{"n_kv_head": 4, "d_mlp": 2048, "init_std_up": 0.0456, "weight_decay": 0.21, "schedule": "wsd", "train_tokens": 348600000}
Each number is 128 + 32 x the weight over the matrix's rms, rounded and kept within 0 to 255. Layers, rows and columns count from 0. Numbers have three digits each.

# up: layer 6 MLP up, 2048x256, rms 0.0736, rows 1808-1987, columns 0-31
# down: layer 6 MLP down (transposed), 2048x256, rms 0.0687, rows 1808-1987, columns 0-31
up1808:145136120157185074142144157167131115134084071107079085116074134141141119152165149107117105117113
down1808:120126130078062164112127091160128139149114145105116137087134153127113147185129168091127115120122
up1809:115132109127144134100155118121177146159072149127147140120123174118221148189106143117082127072122
down1809:101153155115068117129130094147139103137121171131174170134162142164119116188101160125126139077175
up1810:134177108116160088121108152119128118071126147123155121086131141127125104165114142160129131115112
down1810:137132113158123093140096114133098099173164104168107121115129100191130077168115207121183113078122
up1811:200177107136130067143154109204169093156076136157117093146194202133090151153057080122105157017134
down1811:140119108098205107077146150112136148141110157103143150132168129112154171131113061092201124112100
up1812:182177117119159120131134128113136148023117128187085173107036139125140103140045127117111172174139
down1812:113115125121159205105119132113123145189111107165189104135107162165126091131150137180229183189160
up1813:135112136147140124114132160089145105051128149143088158162093137149140161183142096071126131106132
down1813:123159159106115112129098139155120105128176075169086105128159142143092130162185081134076170085118
up1814:142103133143149127126138155138183154080139133057110169119142119072152118203166120138131137054112
down1814:169143153064093157106095153191162150118130156082156094074068108186077035173182145097155090124120
up1815:104146118140192102163138133118157140170121158117135212100130121153120141098116148070117156094131
down1815:190150122088105185086093088167139122056096109094133085136142154155101097141105149148108150095126
up1816:136098156178151082140126168053103136166129034146115135106129136131161151097118103159138196172118
down1816:120183112074114105095164160162183151086121154132144096153162166102094114138150153108143165133148
up1817:123118074130161124156170147179165145111137086144194130174161115157091114088115123128125135134080
down1817:103087150120053117156103146169099084145194107194166167101151144138076144096148120132092160125101
up1818:100201133103125106122159154144117012121104158147072111138088092114130130212097069084185199095072
down1818:103126141133130112147141135131096103097208151168146137180114122138155187146136116072167115101116
up1819:108193114189161118089141151097093091135141075116082149097176186143113079102077079159074117131108
down1819:182095101137072127117102104101087161077115041183165156129099114129159187101124127127124116071130
up1820:126135108154197114175133134122117158121186119117195184123147111134120156131133105031154138162158
down1820:143097126132146113126068180120160179085110066068077119079082146083128135109167113152121134123137
up1821:168134132122110111173159115083154126015121181104123129121162124089133091162119131152110116134111
down1821:165138154087056131150129127114100121118123152132177138135222146096114080210085169109150111141119
up1822:145132059106143136050139162124137086129123137120159114109103172112151060180153130131111136059159
down1822:129100130115129131165100147138123150107106119128100157057118130099111124103181064126113119172123
up1823:125139126170112124177168110094114069122155042126175117104143123146104172142120110156128202122134
down1823:171137139128082154121077110193091090110169123084105144106121117166112132127148161121164135135174
up1824:104127081169151090193173139115125175144085121156148142173133132087106130090125141146141162110137
down1824:130112147103096111119066163094096144084104137064138118093095085132127133149179141184231084169120
up1825:199122124172130114110146151095150132113115208111100158144102121071110124134099118101122144129159
down1825:127164176101086131119113109145088085157148151190178147142140174112092121136090184126167141073104
up1826:109187134126119041118119140131169121137087124136164154071171125137123118118043099135141162135155
down1826:104150133153138115152134095113066077093156141175134118102156114153094124079143122151105101122130
up1827:120167103242142138165157124136110108149094119150119145133114144092135145215140107096095119120107
down1827:089174172199123116170103092146124107072148090180080173103183131097100091176136124128116111121128
up1828:068127160158145060130172140135176066121131096128166161153143172161081142135123136160128103091180
down1828:092112120154119128107135103168076105202084117124113140184137146083115098163134119150186096112221
up1829:102128092146154115162194162137101112110164118168139105162102140091127123100129089129141178068131
down1829:116125143129129148134157155142098101132106108068057114149128126146098133165164114182137151190089
up1830:134136120166105087173138129093130117070157171130158105152197205154090082151117066096128185124159
down1830:135163076157169146134130103138156128114107095120088097132123110095174150097117199158157093128182
up1831:144134136174125093174191141093115084151076094168119119060168162046088109194169087163053092181194
down1831:165103145122113155112101116131092087109135112155117156047173144129048110214117112128112108142162
up1832:130186123147158123083166124112183140056116103129101115055156202123141081117110158168134155109105
down1832:200139184108154111110078084159170130124140139153160138152126194124175069137117176149084110100121
up1833:133187142147149115069160119169192165150036124122067137095122115141178071091136121167088106127188
down1833:130124172101103134114082131171128159117109076126154151112112143136078114140144192112157161121191
up1834:084122149174213086125164133107119096096092072149144096139115128140128099147140069150120089123095
down1834:121157106185132093143144169075096084119105142118107132108157149098118101073111058123123087160137
up1835:170131050130161116162106152097163099099121139144189150098159217136098066169092144095045129135136
down1835:120168153132139151155124139163143157147157102121035116132066104096136195083129131134158157182118
up1836:097136122108131098152171142083125113188085087118131079140137134115142146071135117181114192105067
down1836:078110166090118143104116180134097117152111066112149154182080122119172137094154107131107159131097
up1837:144124093128209156084145134045201170166104145125091121099159133151092131156160089161135070148109
down1837:151181129117120081103068126229150127095144082134104162116123111095136090107107155145152153149131
up1838:109145124153188091170154101072170090182166165127147145098125140147166086118174122151157094124169
down1838:120136139139145121125101147142110118163088101116104146105131126126104124113182084159123121139160
up1839:096100150094113113111136147203158091133121157151129190118123120166104150144151138167153093104144
down1839:094086121123150139141149141121137099113103171101159103191165112126107148136125097142158101136125
up1840:145151152199147105138121168069126117127078110178127129168133086164131164108121086091103138134139
down1840:121174157144145114159097125120101117161133124106122165134163097084090168217129131082106164096107
up1841:169121108164155145167182135170126072090152126137068124119108126108168099166109107139124159131166
down1841:132120162153143138146147148100095152135118166207096185108121112133110113090117074162123156147187
up1842:112116117137124074184208149104105095095129127113109144157091101125170136101181153151108160139154
down1842:198125116115122087157138146113048111150107120158248149147110124099082144145169092118102150152139
up1843:151171139248128100109118128087142030126105136082159113123192116094148072149131126170073170079140
down1843:119145139142147134119136179169123138094203132050105116083230072122161127166094096107134108114101
up1844:134172131134159115175136114093170173077083103161172161141186141100113149112138137159176118128139
down1844:073180122094075104145118128131090116122161103152110115096105126128076102142122157083173150109129
up1845:104115163195122109129120127109124072133100223072145141149120138105137111115118133173041144106110
down1845:143119119094138172084138104071183166105100116079116128111166140173161172106175112178125111226152
up1846:114153095127122106094098131167143059102084106146155094090079160130170116109091087124105132127189
down1846:118096173109122112110115172153068101087171142105131114134117113109177136144104100104177121167139
up1847:151176124141122129099157160112119133122175170145132110100045192116147061102069167114103161134106
down1847:124144131153146121099096139135107131077117163111131086143132093111129089106160138144092175191129
up1848:146111136191226117124142149108138127135098120108152080144114123178168056204107078158169101112125
down1848:081124117172161090151155166144086114168090192101142168167104126109141135146118126154161156162100
up1849:125090136150157102092142116084171125090124139079107123100182104138114086087122152110164103101144
down1849:110195144108141147175121178192076070132116056167100163138144125133088122153169165116170127143127
up1850:091148150161142079142133146131134110133132181143169068163131121133128106110159150092137126069130
down1850:144115217122111134169081103150100068180129100178110108180136131133071152163109113105153117110148
up1851:124134160107148124066212139138152125105139131143113176187105107135141113166173121151095121176161
down1851:131114082098091134134115161159157137177078081175113121150120131135116174158162108129146138103092
up1852:131172140161165089119124130135111132104134099099165111129105191093177087135136138157115156123143
down1852:205118150157141100132067081147090084150160134125145086080175133109071116156173126088109100102102
up1853:177253152125141126125151128146109187131153147088082217161091150180087141121115110087145127152081
down1853:133104109142147149160123122134087096132127101093183109166142122111102169140160108154183077151127
up1854:146148162142116108127152139081223157116096165140152172103135171153126143111139092121113186103083
down1854:137126147121098153168090190172114134171179132093132104125178063164104153118139159089108126131065
up1855:069124133164146112148202120093136086095082090117173146103158148134136134123126124159151086038117
down1855:145072089163148114057113159152100102122105161169135154144116164093130080128206104128151110131193
up1856:143154108128159099126137130109215152096099166112111120170128172056183153152086141133119120106075
down1856:111137126071100119148146076135109142138151184165127098147130108141104173115129171140110140099092
up1857:136149136114121094105143154109096081020169161111126085134153136109111130148109161154140086121101
down1857:135071137108083177120117110139085161149163111153124088083175165128084149167074163129099102149129
up1858:107140104123140104108134166124164120053134134147124149129103110147103128077093186151216132109098
down1858:111144130082097137105076110142120122119154089179147129127119069132033126162096154181132128094099
up1859:097130162100088123129055178217067120160169148157133079111100117121143149155103124145112144159132
down1859:170100096120125173148154093044182139098093120119141177138155171137123140093145101125149113165083
up1860:167150118128150125138209133079084138087151087155141096100089125160114073151140080154168134134081
down1860:153100153098111154134119062159135144132125156152097145114116196129141090100131156083144136143124
up1861:105181150114105100101110119181088099121025139135156148124173120142127113115114182166039192077124
down1861:100103115092163163140210065049112157128152100121099155117086056170177185073170127124107077124115
up1862:145142155148119100160138120167121098135083109113121150130167145130144126102132130090127091128180
down1862:072068142132118129138135093113074095174137099170125148147187129092123105110144090113100115148113
up1863:085142076094162126158154129112239155132120146088104098168072095084160124128112053116151102135108
down1863:044164126140126085102119125162079090175166170179165129151137116133113104176055115145170137120144
up1864:115107096115126136106167119127179099108098069128085130111111157085138080136142119106182172130131
down1864:125122162110042119126089117147121114140108099156144113086121171209182118129067132121136130115188
up1865:114132128102129125117126150121129134126118122165077141131106081175133124131136144091120165133090
down1865:092136119109141145110107111134096132119134167088081112098127117161115194107075106090117151185077
up1866:082221163116147097192170150103087088138078138133165154112054114109114121077101082142114122145120
down1866:164137137036103120115153083143144128123109199100110112125112090122137169132144152136147154136138
up1867:118094094153124120142204127181137130102120166111116108210158138045134138118145131091131099147134
down1867:080170104159153124097187142135165094157109099091105113182123112137193139136122087134116149195154
up1868:132187134122150129111153114141160121132138139108095090085042114128203131130119144126112119175175
down1868:114146131093090110170138086156100106136146137174135094180195108090140155133113113141124128117220
up1869:144144146128163143082130100127174129068042122123142133118118198143168124071086144145106179137145
down1869:159094105123138166134093134167164180156111165096132144147143148094089173142145088186154095148099
up1870:103139144152137133149176111086124156137099110076143130119132141114106126178047100116168113131087
down1870:052145137109061130092143133186101104164162154177155079105116135132087075159175111140129180131166
up1871:139168101186129134084146126102133040117155077093107122145161129128174108192113122168140138078132
down1871:127148083132159132104165189123088115117132130069130131098153105152111151154079101128169144125087
up1872:109112094149158094141121126093119155175106119046123119158104165126156107130060086168134080162090
down1872:114131170138088104110098138160138083226211104178175119105165137062109152110088146128138166078157
up1873:143123149167127123133153150099164131152079141051117087183138104144136158131119136167139181105133
down1873:061230119065144102051182131122167157130148077156083115072073112166133123101110139128140122168123
up1874:117119075158165055133142167159129128152126074175110120115137191128127113146130118132109134110169
down1874:162045153145099128119130159148076125201138067149161129109139194133060108110126114086149148145166
up1875:107170117106130147162189121095129123134150142162121140128176133100154106142149153148131152076172
down1875:119163144119135139127125159206132145124142158122153193130123137109147133093083074104164115057149
up1876:074165120215161033173100138172130104123094160095092106108138107099126106105146132089085123082097
down1876:088150148210125111156108145118073065169148118114154132136128112128062127169145113172159102111118
up1877:102143135107186123159145139136117154128124136007192179186151107133129141184105093155148211132070
down1877:175171158115158155166147113086125156173091118048073117127129098097101084142146173066087097126149
up1878:143158123157201144135117156155108078106161122134083056075092129127197158173087101123138166071219
down1878:105141122171148153134135144158118099144132089120118077106154090082117182141095075133139084077198
up1879:138116124188121079162146186157116076142135135058091087103125144131178129117119104089107180137111
down1879:100154145078111200145154120186108132144134127055119131122157134159049132056200161065135144168142
up1880:067143129152121099133138148110134126175079100122148141098169081133157148076121144105147089139143
down1880:119150136136088101156123124174130144148162132124123192125177125152105160114191156083125126166142
up1881:122131113178131077152122149102160103139125151159117085144154139051139078143124159102073153044152
down1881:134132116150114107178132134126097067192118130146150121143151154116064056178114109062188129148122
up1882:135135114143132102114131120080214156190099163123103089150125126101127093119071102104106103169134
down1882:152137158068025123109095133144110104162166160168095160120101152130099146125092170140097160118099
up1883:161131122160171090162135168182105133164098110102118105143136181174176081087099088062145112149122
down1883:088171171126107092169108108143132127144182073201159137132116111201090110099072136145099100160161
up1884:112212153188112150163125152129094087119128105160113178108167124144137132100129151160125104111139
down1884:161143177046036174138070125150130120120121122107116158126110134165139153106129148181207116183101
up1885:084120128123108110110181121145109155112125096072166158081143133128091161115086139132166088119108
down1885:111154155096100122170129061165092130168164145142192147082141063119065154128137120140214116070173
up1886:089141097132186142147129113082126132124137141120183107076176166134121086121136109152167107169064
down1886:067220128063096165154152150127104118138098108088123152136130139171115168112130131089118049118094
up1887:144154106110164145125199143122149148130142181147057149075093155063124136147163143110111102076168
down1887:136078151125105124145103147160067107143143087153194165117133124159097068157124157119133133148167
up1888:128139132210137089093191095163141104201098182167119059133115136093073097134132161176130147053133
down1888:110198112140100078172102126191142101192127108144155159071139228112151111102056198177041150082189
up1889:133129113169145138113199134111104146097147127115138090135093146183125108112115173124114107030120
down1889:142180124097109126124108053159178119103184135102137145079089071097149150126154116127168142168105
up1890:143203139104116115150119126097113070053113135101114144173184182133156123177149174137097187150116
down1890:206120093118120071168152197130153187098159129099155141090161161180113113141156119103183168182088
up1891:082109188159149120166164101080100120161181153135017174128186117089119157117137155087099081159076
down1891:140132118103135132157170155146116116170081143158170100191110066111128147140142057088174066147126
up1892:140204146149138121139165123169116075124133134194154095129105099035150057063107063136139210141114
down1892:130077121195117113154128189121085127148055103175123112138105138066119116103142118161161149175102
up1893:147112134153124122131168111129113137147087122141142100140054140068138123139080125130134120108147
down1893:058188192134103105192121129168054080166112092156167131128111154130052124118083115132181133147133
up1894:086108093107139109129145124164099136165180114091088132122079134147173062091174139164100137148147
down1894:085139121160097122125110117152107106193175130182159137091090078172116111104175184131148148137091
up1895:073134134123180105139134149093201123066119159109128115099111159054116132117092154062167168098108
down1895:078109152140104167136097168136056095143144065125134095118155114081145122126125134159189173141121
up1896:092159162132154118198144122073093091116101121073173096129200140133135157107117121150123113071151
down1896:050139180086135162134123125135114148121168159156089143110108122137121192143090135110164114097111
up1897:145129134164178137094171121100120134169118103105072122159138209090135121196149117134134149106153
down1897:134144172069061137104099166218092081143151130130157109138169091124164159169148149100154096055126
up1898:094124098120125132115168137122134144148137140100096168168126139088138113178165166139145122150101
down1898:145130128139104085138132124159072119136171118114183117158174155094038123186130111101161166116135
up1899:096151070115146120135141128106121147102115147085114125148093112180126146137156164112109113124124
down1899:131143120097089146066097094158125093146165092140125097128147146165102133148116163124161153083191
up1900:101136135144149142162152163074173099063127166118148134121144184131155162112153103105059175068117
down1900:133151165122115188160134086164136127110165119178118108080148108152056131137078122126106139126116
up1901:089144147132255115183188144150109141090137130123181125081093177125101040127126132135192161111152
down1901:096139166051144151107130097161003069089126148094115157087129118130109138069130126176138103116130
up1902:130111089156143119077148137062142075078149159164166049081141136130148097148120145118159112102082
down1902:123129156115098111177123084095171124109137152083131037065122096109100135134138082123136091091125
up1903:089139122106153117187116122101156128136157144116143091054084082136104161124083053121144118201137
down1903:083186059118094134168160131133120132112119100097119127120174118156112159145082125089196136112151
up1904:141142109111128122151128133107183143086101076146100105105126085189145091135171204113061140138142
down1904:083083147119079127172116154135064112152126060156031153145142166135095131123074121157151126096168
up1905:113112127144113104115146197091128116081147155089090156168160149148142158112100067125064126120135
down1905:154157072121164124142111196192093085111107103111143122121145135126089143110107123120109099058071
up1906:117165127109164126142165147120068099126119142130148128104092123141097147078130128110109106115079
down1906:135173137118129128137110114147131100138164165149211081122162144131135064112144135128095151163126
up1907:124158142194139147113161160206139137105168123115104078102142122152151097152190159187138178140078
down1907:221134104121085126122124067141188132176166143156125149155129154203127175197096168109104078094173
up1908:135173159111156105181129092118106064119092185161116159129064199107191116186079080078151150145139
down1908:192127154143145112136093057128117098192189208130124114179164120198130145175141092154146094120119
up1909:094121101138166135074198104140130134144131079047159140164110175117235086178139116099142133066130
down1909:093186149087098134133097059181110149189183092161168158104145147131115137156194166172158156086145
up1910:148117143151128102122159173084156112081062119144064162094107060011152131118119129164076164132173
down1910:144088115147143202123201122073145145142109098162167130069111003099153125134068131164082063152103
up1911:136146105114140150120182127168118110160141150147108109078068163069147108164138112110145137077095
down1911:146114165124038137174085108188166103148182123146134140134088157155138113138196135151134131161137
up1912:103177157177147118144137160074117138146086145177107112151224148118176122083127120080159199143102
down1912:127105119132074169115044186186104117153143099128087125107160107125153123146154154085104150116106
up1913:099131134106133126053114176150174082100035174144153129087194176151132104156032125091053062066137
down1913:176044156117150081120054113154163149118123127161168148096173191112101129100116147133079073137136
up1914:135163121118178138125143109145128125153133187173130171174163158118166144143147077132064155152101
down1914:146129169107109141101147101154099119176182157112080214193166123092128169116103116102099098137169
up1915:133130082121126077086108160198119012076090140097098137102169163150189126134104110144152148094145
down1915:128098134147107087104115143112060039140178145111131129119184129113156181100149139150160103139134
up1916:142198133213115064126158086164191066132162169107156128109160124086103121168095136173120213075171
down1916:182176088119085125123115163194131100084176148153102112126095170095156122123102142135124143124127
up1917:139149113149156131116129168107190146134069127098137163145094119121148076169105115189123174135117
down1917:135117139140143133102110179070046070159093142121129164148133154125120143173158130115164112094109
up1918:104143167159175130096138140151125089125066126097087106111151162096176119116104084101099151080075
down1918:121092192178145132179119121128141070170129105105103073175157124085076120105153122178138100159089
up1919:060158073195124095135180154047136121062101110134083148107165112128104071108124108149125114123111
down1919:113136127110108122098074091145110136157088114094122161163144112102142138183158138129110101101153
up1920:156146127136140125159116147155150116072108208156154119117090116144159122113071109090105172167120
down1920:136026130114139168129142151133181136100148122174142137133056176128109158134098118108100083087135
up1921:147142089148123118210149168152156107148135111111145145097157142135164115148150142106164108181163
down1921:154065110091142172194132144127088145134120080120139141091053156137153079064118136090099120092107
up1922:185179131170168081123192095124142055100114122134141102148096094159129056113105155150108141135126
down1922:173179141118089144099080115143129143111173064133163150125224174161079107146094169100090124170066
up1923:031103147194123062140120133126096142155130132080139108197117138115158095088122135129104119167154
down1923:100119165166092094105066099128161102229127099163163116116146125099105153089108208106086129161171
up1924:069125074157131112165147129177133122096038110112133124060124120087081142138116114102114098137135
down1924:104164111139122116153104141151134141149137107103072157147106128118091203115134113074124103144081
up1925:104149144131095103154163098156158140125097100141196115112137144154135171123106133097115087125162
down1925:114203135142117102100163135151132125080137124124076161086129150103151121102144194090091106123137
up1926:114149180160146124109087156121127119162092083145129167141118213138196101108110127123125096102132
down1926:133089122186176141129125131121049083142105071116143149169142167136173162123154145159178093160120
up1927:139163129110134096158176142160118114128104120105076101081094158135101163172121071077129081108118
down1927:132096110197167111208149085147126123111180109133079124116160126121117173112108114132097050155178
up1928:083134100162123099060091149206107020109148164093157110089178177146134133118115129147119140115160
down1928:085111115105130099097148142109113088110155103118099061121098114138175166068160144135196107157095
up1929:133136112123128121111089138114124131093128090098094141145174110158136106104166130128142126152167
down1929:170154095100078131123108145132141150117156113156085212162104109071159125128090099137121140066148
up1930:093146128151148079121126133105080092126091111082130122122094148163166110089152146139147120133091
down1930:113189127061115122173159121135121125130139116111149144149137146107131093138137080076127178113102
up1931:103140114177130131166162135101170129107136195114155118141126119138095090158161120116157152109094
down1931:124190123094078094098118147215130105147129123100145109130181167162114127188124166119150226111120
up1932:087131026134142123196180184058178132127147170128104135060146100152112137109130112123096119075087
down1932:103143150108060114082121155168074073150133074148140081160118137136102162176133162140132160122129
up1933:101137167118169103108209097060161069130111104090096074094084219094108120144116122136052119108144
down1933:124103178118141120135099125138101121166123111103119095130178125081185165146126130117128133111204
up1934:087135153126193117117152103127105139129147064144101132128132141128086073097092071097086156161084
down1934:107124109109138143125072090122167133139116141140106133092170097046095155114186140170220156153121
up1935:073152194162182088149097133126133091109071126093177072138143171079165097084101099113110108089121
down1935:116081142129150132159103130127094148130118118134161136101146090207128170087234113122104133161122
up1936:149136113163136119101173133112152110078093122094159147102134192083130115132108113172085142184188
down1936:146178174126092059121158101161109135142163143156123142138107098130161180156083103097151127170168
up1937:152174154144163115164146135186086020124109071126143139099118133130158050211141107153119147113133
down1937:129115158164121101165167142076057117070113154103116085127136113068181128064167046172143086187080
up1938:171163133146140148161173105114127125158137063139104116172115137130141085123115127118055189083213
down1938:125148128120119132102099096190169096153186131114073092151186104124091116109144145101144151137134
up1939:154159095129125113126163140146151139154099059067149099112150144146111127170084090105119093179095
down1939:114150141137124143158128129147133098139148103209165090090170139099089130131123176149120152139158
up1940:096129141122137140230144155117090127080102127077080159137137166130098075123073107155133119100121
down1940:115059182137161131163103119123094104177136092130103115157151138154122158121111146148131086078184
up1941:113124136124103121125160140167117091122138139124143095178115126064183129078134139112087163112088
down1941:130140063121157107109162112092171182165155148138131099154160111145136149098067138143105116128147
up1942:128108107145127128160145145127202147117127159138094171080167121147177060149133121101098117120156
down1942:103128153110036181154133151173017062133192135181146159135180117141135083212112171141124119163139
up1943:127168082144141090154148157083128080065138125128102141123179093135124071118103137124159137157086
down1943:212105114128110130140089161133061167106118110124069102127181150118168124102131127111194134131102
up1944:127137139157108098086141168078124132148107120110130139144079131156116127147099121139144140114110
down1944:130148157174152117115084143149146127157147148134124123142186118183108150188057169090087116147127
up1945:083177108174233135103160110078090120121090128141125127143126195137126100142144130187196131110114
down1945:151081121135225135120098103138215179163131126161238079115083189078141065087178100144088069166107
up1946:130138164147124107170142121095094047120126111153088160138108104151115136107170141110143155120130
down1946:152110176129071133117112103085065096158143151148136125133125051185097159110080156114194109165091
up1947:151154084212135118121130168114127153106173162129123131120166134130183082143115135123141171142109
down1947:123118133122071156145092108196092119154194131136138110071159102172086156102138162135144161090145
up1948:110171110136135091144112131159132157159099159107145105158117141144180124160148122121120146138133
down1948:122157156118136134144072093131142118166106159152147134077138148152124103107202153096118066103139
up1949:109111099128166111166144137102112134077104163125118126120084117108141123143121092118116159134126
down1949:130162125105105148146132110089103113129172103110139114135122180126081123130100109116157085159147
up1950:136177023069145145129206097079238150119150127138173151137164132138095102115105167105172088103113
down1950:093129152143080070218047196165071086139101084096063178180101137128134128208111162127187200119113
up1951:116111038145174128102146133124105098104121081103151111123098149180178142192177071153145115105171
down1951:155065071119100112144099158165163119137135164193145107146130148106112174116138148109116115087132
up1952:070143108141152103193153151151112086106146101141121120105118164126101111165125158120095163124117
down1952:122113154174139142166084124138120124220151122149214082134122134093165165130109093121167166121113
up1953:091136132110118129086164124158133111100107118166175084081095134037088123118060136084098128154142
down1953:101160174125114083108169050156079121127182121132074100140141103121150177115138127111175087147129
up1954:145133132204122111170117157101160140117119141132102139119140117170174161105131062098079141101178
down1954:082155187100064092139114098171054091145135106188128142111117109176109167109087114140149100080156
up1955:106182082159145093083125207167134041113147119068145125037054094081147081174071080112140131108219
down1955:122083116127112112182086188135112162106193127155088049105112087081077190164118057088186091094176
up1956:085134097113121139104152193102125129135130135127117078108091131134147129174061112100102126152118
down1956:173154168136111179146076220180134141104135083074153127118182129163147120201141167148153161150114
up1957:115205144110133115150153116147192095058094127110152133158140175113162094203157103127144128115165
down1957:155157118113100081196158148154136158071147152167133185159160120096091093151139092089109147137179
up1958:138139126209197101180198108173084086112202108118049114137076110172104133202135037159190132090107
down1958:103042160197187169155147130135075135162125066136139119119150158047186093142078094111169154129173
up1959:116149047134196149202187121060109095171134150100073181099111151141042121188156102169097092134114
down1959:130124178129152169060129111087107129080140152129127143133111156167150102148129154154030156143078
up1960:139150105122101106135191144126120117122131109107047145110140126077123139119111136083110140136105
down1960:115181126148120125154177205134110074114108116161144106126139128099119111172150118131162155102137
up1961:127162150097113129084191171119119062141111118050080172102070121153126131185160101123156153176123
down1961:197108126131136122155105138114109087071115093138103101076121181099104093124090109128140158163137
up1962:171094084189131096133174149151110099196164125140118106066108182109160116115144150094071155154171
down1962:115130153116073148131101125181088133245144148183170144055158147176092132107191190151074164106136
up1963:100124148154124060141150125115142120164049133111127130102094158137133105123112104108143128093104
down1963:138103139141096144176107099126093108172126105155123138176134124112147079196137159137177132141141
up1964:145113114133113123130147156127113157134080148130097155086149161111146091183172106160119131091121
down1964:130165129126072159138101138186103104141125094125141138101124147125077105131156141103099155047116
up1965:123117111126166122151178114146205158169150143130126176093166120140116131141148111084185113157097
down1965:136150117115098084139174165119076068096147125113117122130121092147119105188141147099169101146111
up1966:148143151166143121106132166067116129143099152114112054120129152129115116142094129161169144120090
down1966:104144123146102122131103119187109077165129128150187103115150157165074112130133113135170169148117
up1967:159155109146120108095118133132167128128136112150097172130163116104122075121125130133099140149126
down1967:217170067095109143127117104116162171122175156146119134111063129141105164104054118103114127123126
up1968:063108103119134134138134127086125118137079128165127100156184166130063079140094192102167090192095
down1968:097165176090083153153075139158108115172127082149182101104128180135072106134117202105128188153148
up1969:146168124180123145142175122132089081157082167146154132078089170000124147152098107089135138070163
down1969:114151151080080133165117065141123144113150108129036132124118138134106151178203174101148169145136
up1970:148127088136122142073117212114119146141101158130111083177087122139138124179143081141200167166111
down1970:124073143197165122169122159129079075139149126147152110166114103140144149154111118096141127097131
up1971:122127125195132104166149128124120101139140121146089118042075102070077155135161159091155126121147
down1971:113105169123098113149141096183119091203153141123155142099146090111120130170126105095104086131128
up1972:130189130145144125116165194124120105075152101127060088143129090135131065188136140109167184098141
down1972:070138129188172075075183170106084124080148104095094090172155105062153162110156105117156151173146
up1973:135170097172120073106132131116147115133126141139120127150154130150121164130146126116145095063091
down1973:142165144145147136164051177172117114122134133147106090098151140147101101164141155115164141162198
up1974:118151184182137055139110130135090022171142121127148138166084185141134081184147136075140139125112
down1974:091154126133087102130168115118099109123083068181119210127058163168128106111169154082165110119107
up1975:090140163197173080103115132074158145060154102107119067096179108047156125087126157152146127157097
down1975:116148160138086132164121120151076151146144078127112107142174133148189150107078102144085076159090
up1976:063122145159145091132129151069122118199091102123095188121109119156148137127137168155117111073109
down1976:144162129082101139107103119166144150109144159151129144143146126105136110111089163076105148105139
up1977:110150140180118130143139130140101114113124064116167138145081173045130126113110195191153209115077
down1977:155089169139067122138097144131097155141124128111129137075132125047133144128167101123156141147122
up1978:146113088142171104120133141099118090104147195160142115114114186131103099100099111111172077096133
down1978:143130168154140134102168149191130126153110115089111110151087138158222106131132129131103127126101
up1979:073176084157106106124151131102099100135156153109143160123130152132161128171122145173152090087114
down1979:095111103119115146148110124128095142156168102132196104119155135111087122120134144135120110124092
up1980:110176100146138089186137115147095113171082140092162122249100139152166118144087096135100134084139
down1980:106154139120096190129091074116115139216155174096189140114144136199027144151109111084137107107112
up1981:119145100170172148089165118076149093087046089054142166143162197122096085150162167170151077121127
down1981:182155073080057113086101083135202154131184132105166122129182098180103133134125108161134125135133
up1982:126126115156119117104095220179134106123154135104077096079151115095109108186152147130167128073140
down1982:141126083110132136147111094121150155127119156138173119199102178145117110110123071169071119102166
up1983:146184149185159124125167127184152120110121122169128095147126150144142089186161153131121165123168
down1983:158103128138092176142099110140135124125048161138096153132165116137068131139106114089149073093140
up1984:137159162177144084108138122102135117173184208158160019116125097057105095195147137133086130106115
down1984:149086122151110143146148162123070111123144183142099124150072101091080180169095150086158119158088
up1985:149135104142111089153144123172130094151127169107112137156176184075127157108098143112174143166111
down1985:143106144156105121187170126137131108159198188097137069159150192094148148052122173144127135179000
up1986:108128147107109131137188101121155134151105128184132148169163167151145133126098152159086107155133
down1986:139158081161130109125116147149150148106127092098117116139144142127119156166137136114155117117124
up1987:127169109101194092103133120140105127090088152130110058108139133133127166167163128056084194136156
down1987:181136164066119153080102084121061118133161092149105127080148142205081175160130165111058156109143